python train.py --n_layer=8 --d_mlp=832 --norm_place="peri" --bias="none" --beta2=0.98 --decay_shape="linear"
Each number is 128 + 24 x the weight over its row's rms, rounded and kept within 0 to 255. Layers, rows and columns count from 0. The size above them is the row's rms in percent of the matrix's.

# layer 5 MLP gate, 832x320, rms 0.046, rows 298-326, columns 0-79
size [ 99 100 101 100  95 105  96 100  96 100  98 100  97  96  98 101  96  95  96 105  99 104  99 100 102  94  99 100  98]
[[147 107 128 111 128 143 121 112 154 134 161 127 149 160 146  95 136 134 133 145 156 105 140 155 132 113 127 136 124 123 120 154 113 152 105 100 155 137 130 104 102 132 138 141 103 123 145 136 108 121  89 165 119 167 155 129  83  77 121 100 127 162 134 128 129  93 184  73 118 122 117 105 141 118 130 131 118 167 122 143]
 [111 157 145 155 140 174 100  87  93 123 146  95  95 130 120 141  98 159  79 147  83 127 105 115 146  95 123 120 119 120 133 121 136 148 142 122 139 156 120 115 116 138 117 103 141 146 114 150 163 153 143 130 170 164 147  99 101 117 142 125  90 122 129 100 146 137 170 107 131 101 115  79 127 140  89 141 126 146 146 103]
 [159 131  98 145 138 117 145 107 134 138 131 128 134 132 132 147 129 136 120 172 125 124 131  99 134 105 138 135 195 117 146 133 122 156 130 110 125 161 155 154 158 128 126 106 153 182 138 151 139  99 137 136  97 174 104 182 117 131 122 120 138 128 146 120 114 136 123 102 115 129 156  79 140 105 117 140 133 188 140 103]
 [143 122 122  76 104 120 121 113 149 128 111  89  93 157 148 116 183 122 133 107 154 114 117 108 110 107 111 151 128 155 133  96  98 149 146 117 122 125 167 154 172 133 109 104 137  68  90 165  78 187 112 117 109 128 107 129 116 122 163 134 151 107 136 118 105 127 161 158 176 108 110 158  80 146 113 131 133 178 125  78]
 [134 120 161 149 129 112 118 123  85 132  97 143  89 129 151 141 133 152 116 124 135  92 138 133 145 125 125 167 123  89 110 122 107 146 125  67 106 109  95 119 152 134 123 106 129 141 107 126 120  99 131 117  88 141 148 147 117 136 115 116 113 118 142 104 160 123 130  98 119  93 168 121 167 170 117 145 143  96 122 104]
 [109 132  87 152 144 106 114 116 109 122 147  93 167 111 124 128 131 133 103 109 127 178 119 117 133 146 143 162 150 104  98 149 108 107  95  99 132 138 136 158 127 118 138  78  72 117 118 156 145 135 134 178 117 130 170 104 154 117 146 173 150 126 108 117 108  99 129 134 106 110 108 135 156 137 111 130 119 128  90 125]
 [167 139 136 181 125 120 117 153  99 127 138 125 111 177 127 117 133 143 104  90 162 121 110 139 157 106 156 123 129 158 104 150 112 126 124 124 169 117 122 114 122 127 144 107  81 101 119 161 166 139 111 129  95 118 107 149 163 107 114  99  90 114 146 129  99 107 136 101 117 136 118 139 129 162 171 122  99 133 151 150]
 [143  95 116 153 103 133 116 118 101 111  89 107 108 106 148 135 116 147 154 131 120 115 110  96 113  81 141  96  90 124 121 101 131 130 101 148 195 166 108 121  94 167 138 138 157 137 154 135 171  83 115 119 158 148  85 124 136  99 117  91 128 172 154  96 125 143 132 131 113 117 193 111 147 105 123 134 144  95  85 111]
 [103 137 111 130 144 154 151  86 109 121 140 130 116 129 100 110 133 160  71 145 136 170  69  76 137 158  78 115 126 137 125 141 133 118 171  89 141 144 152 156 108 137 121 128 118 151 105 165 135 124 144 157  99 163 143 101 119  85 115  60 144  89 174 135 147 139 151 123 142  87  93 124 115 100 186 122 114 109 123 122]
 [166 119 126 154 151 128 178 145 109 102 147 123 135 154 136 109 116 144 100 104  89 122 149 116 147 153 109 154 203  84 140 137 116 121  68 142 179 158  94  97  97 155 112 154 123 116 116 161 154 126 159 157 101 117  95 123 136 111 131 138 126 145 134 146 101 135  97 106 110 153 121 138 100 119 167 100 123 130 147 115]
 [159 161 160 133  78 154 156 158 120 101 114 107 117 165 106 121 136 104 118 129 105  95  80 132 135 130 117 100 120 122 159 118 137  87 117 122 114 143 109  88 130 116 119 123 158  70 157 130 145 122 127 117 142 105 144 134  93 122  66 148 147 101 107 133  96 103 129 138 170  99  98 121 151  98 101 130 103 122 127 139]
 [159 111 185 142 115 126  98 122 159  99 121 154 169 142 133 109 149 117 127 115 157 179 115  81 108 108 125 144 108 153 131 145 121  99 115 105 119 128 155  88 144 122 129  95  71  78 167 156 112 109 132 140 133 147 128 146 164 112 139 135 135 109 120 123  81 111 116 170 142 129  98 123 133 142 113 140 136 128 103  97]
 [164 114 114 124  93 160 103 104 130 119 155 101 136 122 149 124 100 128 104 158 126  97 139 104  88 108 149 114 128 141 144 123 144 142 114 116 142 124 128 137 119 157 117 108 137 164 136 141  99 156 148 153 143 114 162 135 116  93 127 124 109 138  85 157 133 173 175 118 115 124 142 118 136 111 116 134 134 130 148 140]
 [129 120  72 116 140 143 130 140 144 152  91 125 145 128 170 122 126 114 144 131 143 129 128 136 102 133 169 129 149 109 128  77 145 132 115 117 130 151 144 143 104 105 116 126  75 144 161 119  86 184 135 120  80 142 117 119 181 124 145 131  86 145 146 106 134 129 111 103 143 102 147 149 118 145 127 137 164 153 125 130]
 [147 175 123 187  82 141 124 159 105 126 120 138 126 111 142 104 140 138 134 130 171 152 118 159 135 127 133 135 156 142 139 131 137  98 126 146 125 164 116 116 136 142 124  92 102 150 145 112 133 124 136  96 142 132 150 131 151 120 140 173 128 153 162 120  89 114 141  88 138 130  86 147 109  87 129 126 165 170 104  85]
 [162 108 103  91 141 159 112 147 100 125 126 122 102 139 119 141 101  90 135 139 139 130 136 127 142 147 109 113 117 141 136 178 105 159 122 114 133  80 125 126 109 133 107 108 112 137 116 182 116  69 126 128 156 131 123 113 123 104 120 129 122 153 147 148 151 157 131  92 129 118 132 146 183 122 125 127 166 134 132 115]
 [ 79 126 122 134 142 120 126 122  98 109 133 154  84 153 145 142 135 149 112 112 181 105  99 139 110 158 134 140 169 134 127 102 136 166 105 139 130 109  98 167 144 203 121 154 148 135 122 135  97  94 145 154 138 161 142 129 169 114 137 166 157 123 129 134 101 142 104 176 150 161 113 180 113 120 146 175 158 177 127  76]
 [108 106 159 119 116 126  99 117 133 168 104 130 126 108 110 123 139  99 129 209 145 148 140 112 112 157 132 157 156 114  96  79 131 124 127 120 121 113 112  89  95 156  99 108 134 125 114 135 125 161 149 146  98 114  90 133 123 177 164 137 155  71 174 136 133 157 114 133  99 117 134 146 152 116 175 110 161 111 138 127]
 [153 107 108  80 100 140 154 134 120 142 139 114 130 113 143 125  94 111 101  89 114 147 135 139  97 140 109 197  92 116 161 104 110 125 116 122 141 112 131 149 121 168  94 148 175 106 130 123 115 112  78 107 132  86 137 163 132  54 121 135  93 126 137 142 159 158 148 115 153 131 118 107 181 144 173 105 189 130 101 123]
 [154 146 113  97 142 133 134 176  86  95 138 126 120 120 138  68 107 139 107 121 155  75 134 120 131 115 143 155 158 128 132  89  89 169  98  84 130 129 120 154 148 145 139 104 102 126 180 141 127 123 147 126 147  82 144 133 124 131 158 109 104 144 110 150  89 151 144 142 108 158 104 132 130 140 125 204 142 154 116 144]
 [103 134 149 131  91 133 124 131 122 127 150 133 165 142 133 169 128 132 156 138 170 118  99 125  96 141 142 132 174 136 142 110 115 103 130 122 128 145 133 135 134 129 161 170  58 161 124 126 113  80 144 133 101 143 124 123 130 127  93 130 119 191  86 114 170 102 178 128 144 129 145 186 138 139  99 114 117 115 141 110]
 [105 119 123 143 131  95 124 114 163 105 129 149 166 123  74 130 158 122 131 151 119 148 150 175 130 131 108 108 145  91 130 148 127 109 100 150 137 122 113 116 141 141 129 125 135  97 132 116 184 158 147 120 167 122 167  99 109 155 133  73 178 128 133 134 108 125 133  72 150 117 106 127 132 109 112 154 114 113 164 114]
 [132  89 163 154 153 139 100 156  88 143 126 106 116 103 123 100 110 101 130 132 134 167 123 116 176 146  99 107 119 132 122 118 127 157 150  91 139 172 113  95 137 125 121 113 158  96 139 140 138 154 113 102 115  98 144 109 123 181  89 166 101 145 110  97  90 173 133 109 123 119  95 103 168 142 139 131 163 125 149 131]
 [ 97 143 126 113 136 146 162 144 165 153 143 128 130  72 137 112 153 127 130 136 104 117 115 145 144 123 135 119 126 149 130 138 154 113 122 129 121 101 122 151  94 113 125  91 150 169 105 142 104 132 139 113 137  92 152 124 135 120 110 145 135  96 161 147 148  88 142 165  95 143 124 103  98 100 163 114 143 164 105 155]
 [160 139 115  85  96 101 135 114 140 164 115 142 119 151 168 107 130 108  95 117 119  70 159 130 120 124 118 125 143 136 115 114 136 169 105 142  91 139 124 171 118 121 124  98 119  97 119 137 133 113 117  79 124 122 126  95 135 109 141 106 113 142 108 110 138 135 173  95 153 140 107 108 145 141  97 119 120 140 153 120]
 [133 151 137 132 125 138 142 133 113 113 115 131 152 148 140  99 166 133 146 127 117 126 108 152 104 138 147  96 113 134 146 105 114 108 147 177 151 162 146 119  96 141 120 158 153 133 112 115 123 117 109 148 135 143 106 197 168 109  87 132 125 139 168  70 146 162 144 131 100 141 149  78  96 101 136  94 132 144 122 153]
 [113 175 128 151 200 105 140 108 114 124 137 132 109 140  90 141 116 167  94 104 119  88  93 105 139 139 132 124 139  99 131 151 107 109  87 143 109 107 112 157 122 124  74 187 139 130 147  91 132 117 111 175 126 112 155 143 133 139 132 138 106 146 105 133 126 113  95 107  81 154 184 110 127  94 119 145 156 115 139 138]
 [137 115 116 110 135 115 130  98 137 115  95  95 136 130 114  89 105 168  92 147 172 108 113 124 105 123 110  93 156 105 121 104 128 159 164 131 120 111 151 117 121 106 121 151 128 133 144 109 136 128 139 145 146 141 146 162 142 123 160 143 119 128 136 118 150  92 114 125 168 133 147 117 128 128 121 137 145 140 102 117]
 [ 89  97 151 131 141 106 125 134  62 128 160 101 114 138 162 134 157 140 161 121 170 151 129 113 153  84 149 141 118 105 178  88 120 149  95  91 148 143 172 126  80 176 113 118 159 105 149  86 143 122 188 126 127 146 130 174 137 109 108 153 110 136  92 149  99 119 126 137 129 122 133 118 143 148 165 130 100  84 103 144]]
# layer 5 MLP up, 832x320, rms 0.0456, rows 298-325, columns 0-79
size [104  99 103 100  99 109 101  98  96  99 101 100  96  96 104 103  98  94  95 108 100 102 102  97  98  94  99 101]
[[155 140 131 149 114 143 135 147  78  77  93 103 141 161 147 125 115 167  98 109 126 141 114 118  97 146  98 114 133 110  84 138 160  99 163 164 145 120 143 140 124 172 142 137 118 158 105 148 163 140 142 139 105 174 101 100 123 127 150 151 114  92 129 118 130 157 112 105 100 172 132 101 142 124  71 135 101 129  99 163]
 [173  97 101 137 140 109 114 125 133 132 153 154  99 145 115 112 162 168 141 121 166 138 137 112 127 182  96 100 133 124 112 123 128 124 136 167 166 142  98  86 120 146 129 195 146 128 104 121  98 117  99 129 112 121 160 147 125 123 186 103 109 101 106 191 125 161 116 153 117 121  95 125 120 148 112 130 126  96 145 118]
 [ 98 132 121  86 103 195 120 141 108 149  97 166 115  94 127 117 134 113 127 120 143 154  92 142 119 116 161 137 138 115 133 140 141 100 122 141 118 123 115 114 134 176 139 185 127 115 147 166 124 158  56 158 172 134 112  96  97 152 129 109  89 169 146  78 128 131 104 117 133 166 157 120 139 127  94 160 131 125  98 144]
 [107 110 133 131  99  97 123 118 155 151  99 131 134  98 117 117 120 132  80 151 124 117 150 156 103 119 146 148 119  61 165 158 110 132 110 112 103 145 154 139 140 147 151 137 117  74 170  61 102  98 170 118 123 135 113 144 134 156 150 122 126 110 119 110 126 143 127 143 127  96 125  83  73 162  91 121 128 139 155 108]
 [161 160 124 100 181 119 123 130 114 100 148 102 174 131 108 112 147 139 107 106  84 131 136 108 102 109 125 124 134 155 132 169 163 124 149 136 186 115 186 119 102 128 111 108 124 104 135  99 131  94 104 129 211 136 142  60 135 147 113 119 133 104 155 117 146 105 130 105 101 173 103 112 142  98 146 125 127 161 116 116]
 [120  71 126 106 137 143 137 110 127  92 156 141 139 141 133 158 148 149 128 130 123 138 142 137 132 118 172 164 107 171 160 114 135 105 113 118 152 162 120 121 128 135 102 162 155 122 171  77 125 143  86 156 171 138 128 153 118 108 143 148 125 119 128 137 141  84 116 101 154 115  65  97 129 118 135 138 124 132 123 102]
 [125 137 143 121  82 152 172 117 105 138  77 170 126 102 110 109 125 157  72 152 108 135 140 132 140 131 157 154 123  85 141 108 108 100 124  88  97 113  93 151 109  95  99 125 131 146 128 125 130 151 126 149 128 143 106 133 194 123 156 140 110  86 113 149  90 150 124 120 135 141 102 154 126 132 135 161  96 123 112 112]
 [151 135 134 148 157 144 108  91 117 129 119 143 123 109 140 130  72 168 155 118  57 111 142 136 145 144 131 121 140 114 156 174 131 129 134 165 117 115 125 147  96  94 128 145  83 137 141 114 119 149 129 115  91 126 123 122 135 143 187 142 131 130 109 111 153  72 141 127 110 120  87 141 116  93 136 131 134 155 103 129]
 [132 150 104 112 124  87 104 113 104 121 109 127 104 120 143 103 131 126 118 139  91 158 131  98 122 152  93 144 114 117  94 158 137 147 152 152 137 122 135 105 135  69 116 125 131 135 129 150 148 109 148  92  95 136 122 153 151 113  91 120 123 105 124 141 120 139 134  92 154 118 140 106 165 131 149 106 141 100  64 116]
 [111 121 127 126 176 171 115 135  79 133 130 131 155 118  95 130 158 145 168  80 153 148 102 113  90 124 128 101 126 110 133 136 138 135 139 121 124  95 115 158 121  92 139 102 119 142 109  91 160 104 114 111 152 119  89 120  74 148 148 160 117 141 118  89 135 102 147 136 100 141 133 130 152 142 161 171  93 111 169  95]
 [141 162  96 137 109 132 151 135 114 144 133 139 132 123 123 166  97 124  86 126 138  90 109 171 131 136 111 136 110 137 144  93 151  92 145 131  97 143 100 122 155 158 112 119 136 143 133 154 130  89 103 153 173  92 138 111 105 135 112 135 140 144 133 173 127 151 162 122 121 132 121 149 130 128 113 104 108 116 164 149]
 [146 116 149  60  85 156 134  94 101 145 105 104  97 151 109 164 131 129 105 135 139 153 149 118 167 145 124 132 140 143 123 159 131  97 132 117 133 142 127 137 162 126 176 158 112 128 111 155 108 143  89 144 122 125 107 112 111 169 148 136  93  96 134 143 109 111 130 152 177  72 158 137 116  96 130 111 154 108 148 141]
 [167  87 137 115 107 116  76  89 154 153 113  97 147 131  83 125 169 130 127 111 137 142  92  99 125 134 117 137 106 169 171 125 118 102 146  89 118 117 114 146 127 116 143 131 158 129 104 140 113 140 174 135 106 125  96 124 139 109 119 139 156 100 150 143 145  73 116 123  96 117 147 110 152  93 121 141  76 114 137 109]
 [143 144 156 157 160 150 136 115  90 102 172 137 105  89 145 160 123 132 133 129 112 107 142 106  83 124 132 129 147 134 152 128 148 129 112 145 120 104 142 150 143 140 148 117 154 125 140 133 125  94 132 128 141 128 109 150 114 142 125 110 138 175 121 102 166 135 109 114  90 108 138 107 120  97 134 143 100 165 158 102]
 [121 190  95 133 116 103 106  94 143 149 118 113 176 144 111 155 196  95 179 146 119 142 144 142 156 144 139 117 138  72  72 124 152  98 115 120 120 107 143 124 127 134 137 135  95  95 160 120 123 121 134 147 167 143 125 158  93 176 122 147 131 125 122 163 131 161 150  99 139 132  91  90 142  78 145 137 114  95 148 120]
 [105  85 123 120 164 130 123  99 117 131 137 151 155 115 131 119  97 139  92 155 112 141 113 103 136 113 139 102 123  82 146 144 121 141 138 155 120 131 125 103 153 104  54 160 131 125  95 119 174 119 109 139 123 106  76  91 115 170 101 102 160 151  69 113 104 147 121 149 167 101 116  95 110  96 128 139  98 104 124 138]
 [153 108  64 107 110 128 155 139 139 124 123 119 119 119 126 120  99 105 113 115 159 135 135 113 105 116 136 119 141 166 155 114 125 111 109 137 138 104 118 119 102 138  99 184 116  86 130 103  99 168  97 122  86 113 105 141 153 134 145 175 200 116 140 171  95 158 130 153 125 125 138 128 140 114 160 136 125 107 125 146]
 [ 91 141 166 116 146 138 114  96 123 108  79 146 136 149 145  77 141 148 164 120 125 104 154 132 186 124 154 124 177 141 126 115 135 139 117 170 133 117 111 111 119 154 156 141 127 160 116 127 127 120 143 123 171 151 148 103 135 113 108 151 140 130 142 105 129 132 110 172 130 130 108  73 154 123 127 119  91 127 139 134]
 [154 113 107 165 113  83 132  88 129 107 121  87 140  87 134 169 143 116 119 107 158 131 162  87 121 131 125 153 124 141  93 127 132 147  98 176 167 133 126 155 119 107 104 108 145 120 115 128 109 120 141 134  73 128 109 146 122 141 107 136 139 151 181 150  81 149 118 121 118 145 122 131 118 144 128 162 126 137 135 124]
 [125 178 136 150 168 141 104 116 110 121 119 121  92 104 130 140 114 149 126 121 115  82 131 106 126 115 140 128 168 123 137  95 156 120 142  97 156 103 137  81 110 136 105 111 118 103  90 171 145  97 123  91 158  80  95 133 142 116 113 144 154  98 160 152 139 148  82 110 164 120 111 147 137 153 123 111 146 155 130 146]
 [166 137 101 139 112 123 129 131 115 114 119 132  88 132 132 150 136 134 125  80  79 172 100 138 126 144  82 136 145 132 154 135 155 114 139 154 130 115  93 127 102 142 141 143 135 163 149 111 104 135 124 116 137 129 108 105 158 158 129 121 154 143 128  90 152 113 134 100 150 110 150 109 122  76 111 130 134 116 102 109]
 [173 135 127 114  90 159  89 123 127 149 105 103 111 198 150  82 166  89 166 120 116 141 133 155 124 114 170 116 144 111  96 137 148 152 130 130 122 173 105  94 127 113 152 119 121 139 110 107 168 111 113 136 137 137 119 142 129 127 158 131 134 144 171  95 118 118 130 127 137 120 105 122 148  98 127 107 125 145 124 169]
 [140  98 118 104 123 118 142  97 179 189 108 176 115  86 150 105  68 154 128 118 114 150  94 139 118 147 156 129  94 139 115 122 122 120 121 156 107 104 142 150 120 154 181 145 130 119  79 176 124 114  88 159  94 125 131 155 163 141 134 147 116 145 145 149 158 124 128 160 127 114  85 139 171 118 138 105 122  98 152 145]
 [130 169 142 111  89 167 114 126 135 141 146 127 101 134 135 150 103  91 128 127  91 105 136 137  90 129 123 104  95 121 146  90 104 138 109 125 143 111 128 103 161 129 166 146 154 136 152 127 129 111 151 125 107 130 110 172  96 159 157 151 136 120 103 125 128 176 149 116 122 127 130 143 132 117 103 119 120 114 104 118]
 [101 103 158 161  89 163 139 125 132  84 129 111 177 120 121 122 134 123 115 152 139 150 120 135 132 179  96 104  99 148 124 185 159 118 140 149 136  93 120 110 157 156 117 163  82 134 185 103 101 131 145 144 119 156 107  74 133 131 132 136 118 126 159 128  76  70 155 145 125 120 129 118 137 140 119 175 166 112 112 140]
 [160 103 138 101 166 112 122 168 135 156 138  91 116 119 129 110 168 139 107 122 101 116 108 107 115 124 171 100 114 156 164 163 114 144 164 113 134 135 148 159  98  49 114 149 123 118 128 125 173 137 156 125  97 151 162  93 115 165 116 140 157 144 131 165 116 170 130 133 141 121 122 131 126 166 136 149 117  97 184  93]
 [133  85 122 146 125 153 140 144 101 149 159  88 120 146  93 139  87 142  93 129 109 169 108 145 164 103 136 164 127  89 102 179 146 145 119 120 170 127 162 152 107 117 124 105 115 121 153 110 123 124 171 158 152 136 162 101 144 145 137  80  80 112 134 133 137  94 141  86  92 130 143 128 120 130  92 136 113 154 114 131]
 [139  86 132 111 123  81 150 113 117 137  90 120 144 121 129 161 130 146 112 126 147 104  98 102  97 148 108  79 133 150 139 124 114  92 158 135 156 101 186 129  88 143 162  96 131 105 109 139  98 170 134  83 148 139 151 143 146  73 125 130 148 143 130 113 116 112 148 131 111  94 141 126 161 136 129 108 145 120 174 112]]
# layer 5 MLP down (transposed), 832x320, rms 0.0428, rows 298-325, columns 0-79
size [100 104  99 101  99 112 102 103 102  95  96 102  98  87 100 102  98  95  95 104 104  95 103 100  90  98 102 101]
[[160 160 127 117 132 136 147 106 121 116 131 119 116 131 121 147 141 119 128 140 129 124 129 176 101 104 180 146 138 130 154 132  84 101 132 122 155 135 130 126 125 126 102 129 134  96 125 123 155  99  95  97  94  97 116 131  97 103  96 120 116  92 140  98 151 130 126 146 105 132 119 125 115 131 143 142 140  74 125 123]
 [127 130 138 133 142 155 151 162 132 131 134 133 118 111 121 141 119 143 133 113 163 107 130 106  92 143 127 135 116  92 125 151 141 124 116 126 132  97 121 192 116 121  98 157 103 135 116 134 163 118 129 141 152 103  84 129 166 129 116  74 110 174 142 160 105 148 114 131 156 122 126 136 139 139 116 134 117 136 113 117]
 [153  97 145 114 124  95 199 157 155 131 140  93  98 120 130 158 161 108 159 133 103  84 143 146 141 168 147 130 149 173 124 109  80 158 140  99 135 124  96 142 123 156 134 109 145 137 167 163  99  96 142 133 182 119  84 121  82  69  93 144 114 141 126 137  87 105 125 131 117 105 131 178 150 148 157 112 131 123 146  96]
 [154 138 145 116 137 120 125 136 135 126 120 142  94 174 141 152 153 120 105 133 123 105 123 178 113 129 165 136 156  77 152 149 141  77 169 149 177 137  99 113 117 136 115 113 170 149 135 160 115 125 104 119 128 151  92 140 135 118 137 128 152 107 113  92  80 107 143 110 117 134 121 156  98 136 130 107  82 131 186 135]
 [145 157 107  73 143 142 133 172 140  73 200 137 127 120  89 118 128 128 154 121 160 113 150 118 117 109 145 123 200 159 112 133  77 131 117 146 139  98 123 158 110 189 139 123 106 112  99 103 137 114 121  61 142  77 149 133  78 103 117 112  89  80 157 104 121 122 185 138 119 160 106 142 172 132 127 140 135 134 115 110]
 [132 129 155 157 114 173 123 149 173 103 145 104 109 124 138 119  80 168 103 149 115  84  97 143  93 144 151 122 120 124 132 116 148 118 128  93 107 125 117 130 133 136  92 135  97 141 123 131 107 148 142 197 132 133 130 127 140 155 161 130  93 150 109  99 144 182 137 181 102  91 132 154 130 123 154 124 159 115 116 123]
 [111 122 107 142 143 121 121 127 135 110 122 117 127 136 172 146  97 121 180 113 143  93 137 124 102 152 124 138  98 145 127  90 158 115 131 115 134 110 179 160 142 142 143 128 130 144 157  69  93 109 156  64 128 117 131 144 119 179 147 122 134 122 143 104 148 111 139 143 145 162 133 127 134  99 119  98 118  94  79 144]
 [130 135 107 137 106 134 121 128  99 116 137 196  94 144  89 149 133 136 138 150 120 110 146  84 177 151  89 121 163 109 140 139 147 143 118 123  88  90 128 139 110 124 132 150 114 171 148 115 127 142 108  88 105 102 133 130 130 116 132 132 134 122  80 169 140 100 163 102 155 144 109 124 117 142 119 114 119 139 153 107]
 [152 108 172 110 138 152 116 128  74  88 153 176 117 152 158 141 139 159 131 116 124 176  87 112 174 122 106 128 132 122 155 137 163 127 144 146 139 118 119 119 142 124 120 177 171 116 109 139 101  80 155 114  92  84 144 107 101 142 123  74 120 138 159 132 157 119 125 103 168  57  96 128 119 131 137 198 115 132 132 125]
 [161 118 127 149 149 155 138 119  53 126 132 158  67 144 136 130 148 136 137 136  62 129 158 103 133 144 107 104 149 152 146 151  60 156 113 114 103  99 124 144 130 147 114 118 155 106 150 119 152 137 153 110 108 123 125  96  83 149 172 112 147  99 148 114 112 125 133 108  95 153 125 154  94 149 105  94 113 110  99  93]
 [139 143 114 150 109 160 124 114 126 118 103 116 109 103 128 147 170 109  97 165 166  94 126 120 142 151 153 163 134 122 120 103 201 163 120 138 120 125 145  66 133 160 158 142 147 122 110 117 152 140 158 100 118 117 119  86 136 154 156 171 120 139 118  95 108 194 155 144 142 134 113 127 117 124 136 145 112 113 166 111]
 [189 145 145 132 106 120 117 120 105 128 139 109 129 127 130 107 176 141  77 123 112 127  82 119 105 146 119 134 116 138 136 119 108 169 139 148 108 134 105 170 195 132 108 143 100 127  92 110 140 144 135 133 138 119 113 152 126 133 113 129 105 101 158 129 123 143 142 137 134 156 109 144 150 142 125 140 114  99 104 121]
 [ 91 141 107 147  99 101 124 161 145 154  95 128 138 104 110 149 129 130 106 139 113 165  98 177 136 138 142 132  98 139  93  82 147 141 153 113 137 152 121 110  89  87 111 164 112 116 122 156 101 135 122 143 142  97 121 134 156  95  92 102  99  89 148 188 193 145 152 123 155 184 103 106 143 140 110 118 101 109 112 123]
 [112 117 103 132 121 117 135  84 136 156 130 143 103 111 145 174 108 114 134  93 164  89  99 177 104 137  86 137 115 131 147 132 105  79 128 136 157  91 142 110 119 137 122 102 105 138 117  84 106 122  88 112 133 135 119 155 108 131 112 131 137 124 134 129 221 153 116 135 111 140 109 149 113  97 154 125 117 137 115 105]
 [104 115  94 140 172 160 100 147 114 137 158 137 131 124 125 127 145 117 131 143  90 125 116  96 130 120 142 126 136 143 151 175 192 119 132 148 114 104 102  92  91 138 189 126 110 120 109 115 169 102 134 168 148 137  78 122 158 120 128  66 119 123 124 117 152 157  96 149 127 119 158  74 213 167 152 131 129 121 115 141]
 [116 107 118 184 123 114 132 132 111 193 126 119 138 151 110 112 111 139 166 144 117 121 124 120 140  97 108 136 137 147 148 101 129 131 127 136 140  74 163  80 110 106 141 131 126 135 101 140 153 129  92 148 142 107 131  84 118  94  47  91 107 125 132 119 125 134 120 138 192 135 120 147 164 110  84 136 131 111 195 129]
 [119 170 116 112 112 139 129 174 137 115 134 126  79  94 108 118 156 125 120 124 142 125 138 131 142 144 120 177 135 120 138  88 160 161 149 115 110 122 170 128 134 142 129 121 148 148 105 133 118 121 116 151 137 181 117 138 141 137 110 155 157  85 109 112  92 137  89 175 113 155  96 138 133 148 127 154 158 155  93 147]
 [110  91 104 134 105 106 150  97 148 133 149 148 156 108 107 115 163 168 156 139 117 139 161 131  98 114 153 150 138 135 101 198 169 168 102 141 128 167 140  81 100 119 121 141 113 163 138 128 114 144  73 153 102 149 106 143 135 122 142 125 119 119 125 148 111 119 121 169 138 111 148 109 149 157  89 143  97  79 110 113]
 [134 113 116 141 146 162 128 146 128 156  62 162 104 166 132 156 161 128 156 137  74 150 163 120 133 125 115 158 107 122 139 122 104 141 149 136 183 122 117 102 154  88 123  79 151 108 149 160 142 136 130 152  84 120 108 124 136 181 130 136  96 113 155 115 130 122 186 105 112 107 154 141 183 116 164 104  97 168 142 129]
 [118 159 133 117 125 158 107 156 155 132 142 129  96 112 128 110 173 126 151 151 142 112 152 106 140 119 124 148 143 146 105 111 145 150 183 124 128 120 108  83 117 122 173 144  95 164 111 159 125 116 118 126 151 156  61 119 152 102  96 111 124 145  94 148 155 143  84 147 145 122 120 124 136 123 125  83 109 151 147  89]
 [115 130 107 153 106  54 153 114 163 127 144 162 147 124 120 143 142 155 134 120  94 155 148 141 189 158 139  97 182 152  76 133 143 107 143  92 157 110 131  91 129  90 166 121  95 132 103 121 136 121 172 106 153 129 106 129 124 169 110 115 143  99  85 122 143 124 149 103 118 145 114 155 133 125 132 151 101 111 143 103]
 [141 109 105 148 125 137 131 140 100 154  94 137 151 135 117  93 144 133  99 119 107 116 171 107 123 149 124 128 115  90  74 109 148 184 153 110 133 158 138  78 115  81 140 111 146 101 148 159 140 102 195 131 142 131 122 155 138  91 134 141 157  94 129 126 167 132 135 115 111 130  96 107 124  91 117 132 114 135 156 170]
 [146 172 120 148 147 133 128 117 130 112  86 109 161 128 158 140 174 192 140 163  98  93 137 146  96  86 129 144 129 122 141 160 129 133 124 160  98 124 113 135 119 129 112 131 159 138  87 109 166 117 148 123  85  69 128 105 121 125 140 143 139 105 151 177 120 106 155 145  95 117 101 121 137 105 158 151 161 135 134 119]
 [152 158  61 176 131 144 119 109 140 170 148 128 100  97 117 172  80 121 132 115 151 145 160 139 141 137 148 114 157 177 170 134 141  94 139 153 110 143 157 131 115 103 147  93  74 127 125  97 102 143 136 157 149  83 176 121 109 109 129 126 110 173 130 123 125 153  96 166 128 116 102 117 120 101 154  96 152 137 156 157]
 [ 93 123 115 144 127 137 120 129 121 127 153 119 135 166  93 126 133 163 132 142 112 132 121  81 130 151 107 163 103 116 155 133  92 155 122 162 205 132 116 187 152 133 108 124 138 125 111 123  75 142 127 124 141 112 119 109 139 120 144 169 106 151 119 145 133  87  80 107 143 148  95 137 115 120 105 116 155 119 161 159]
 [ 87 168 135 184 114 119 121 142 163 152 145 142 137  94 133 139 104 108 127  96 104 114 156 109 187 105 161 152 146 124 100 148 122 121 147 131 135 135 140 135 170 133 122 128  89 124 140 149 114 132 137 129 130 112 151 134 126 160  95 129 109 120 185 145 142 125 126 137 105  97 138 132 170 138 139 107 134 122 165 131]
 [116 120 120 115 144 121 155 130 144  88 116 156 125 126 116 125  54  99 115 101 148 143 164 119  94 141 159 141 146 129 115 145 105 157 103 142 158 126 178 153 129 178 128 139 150 109 135 128 110 108 120 105  97 115 105 131 157 197 149 172 148 128  91 114 121 104  89 113 128 145 174 146 138 126 107 145 114 127 131 109]
 [ 75 132 160 114  51 138 123 111  99 124  85 142 154 115  99 152 119 150 129 133 136 167 124 111 129 185 134 131 144 116 133 143 108 105 146 159 153 121 143 112 132 142 118  73 112 116 155 155 110 109 102 124 143 111 110 137 102 136 114 151 114 137 130  84 122 119 178 145 132 144 130 111 157 187 147 126  87 159 161  73]]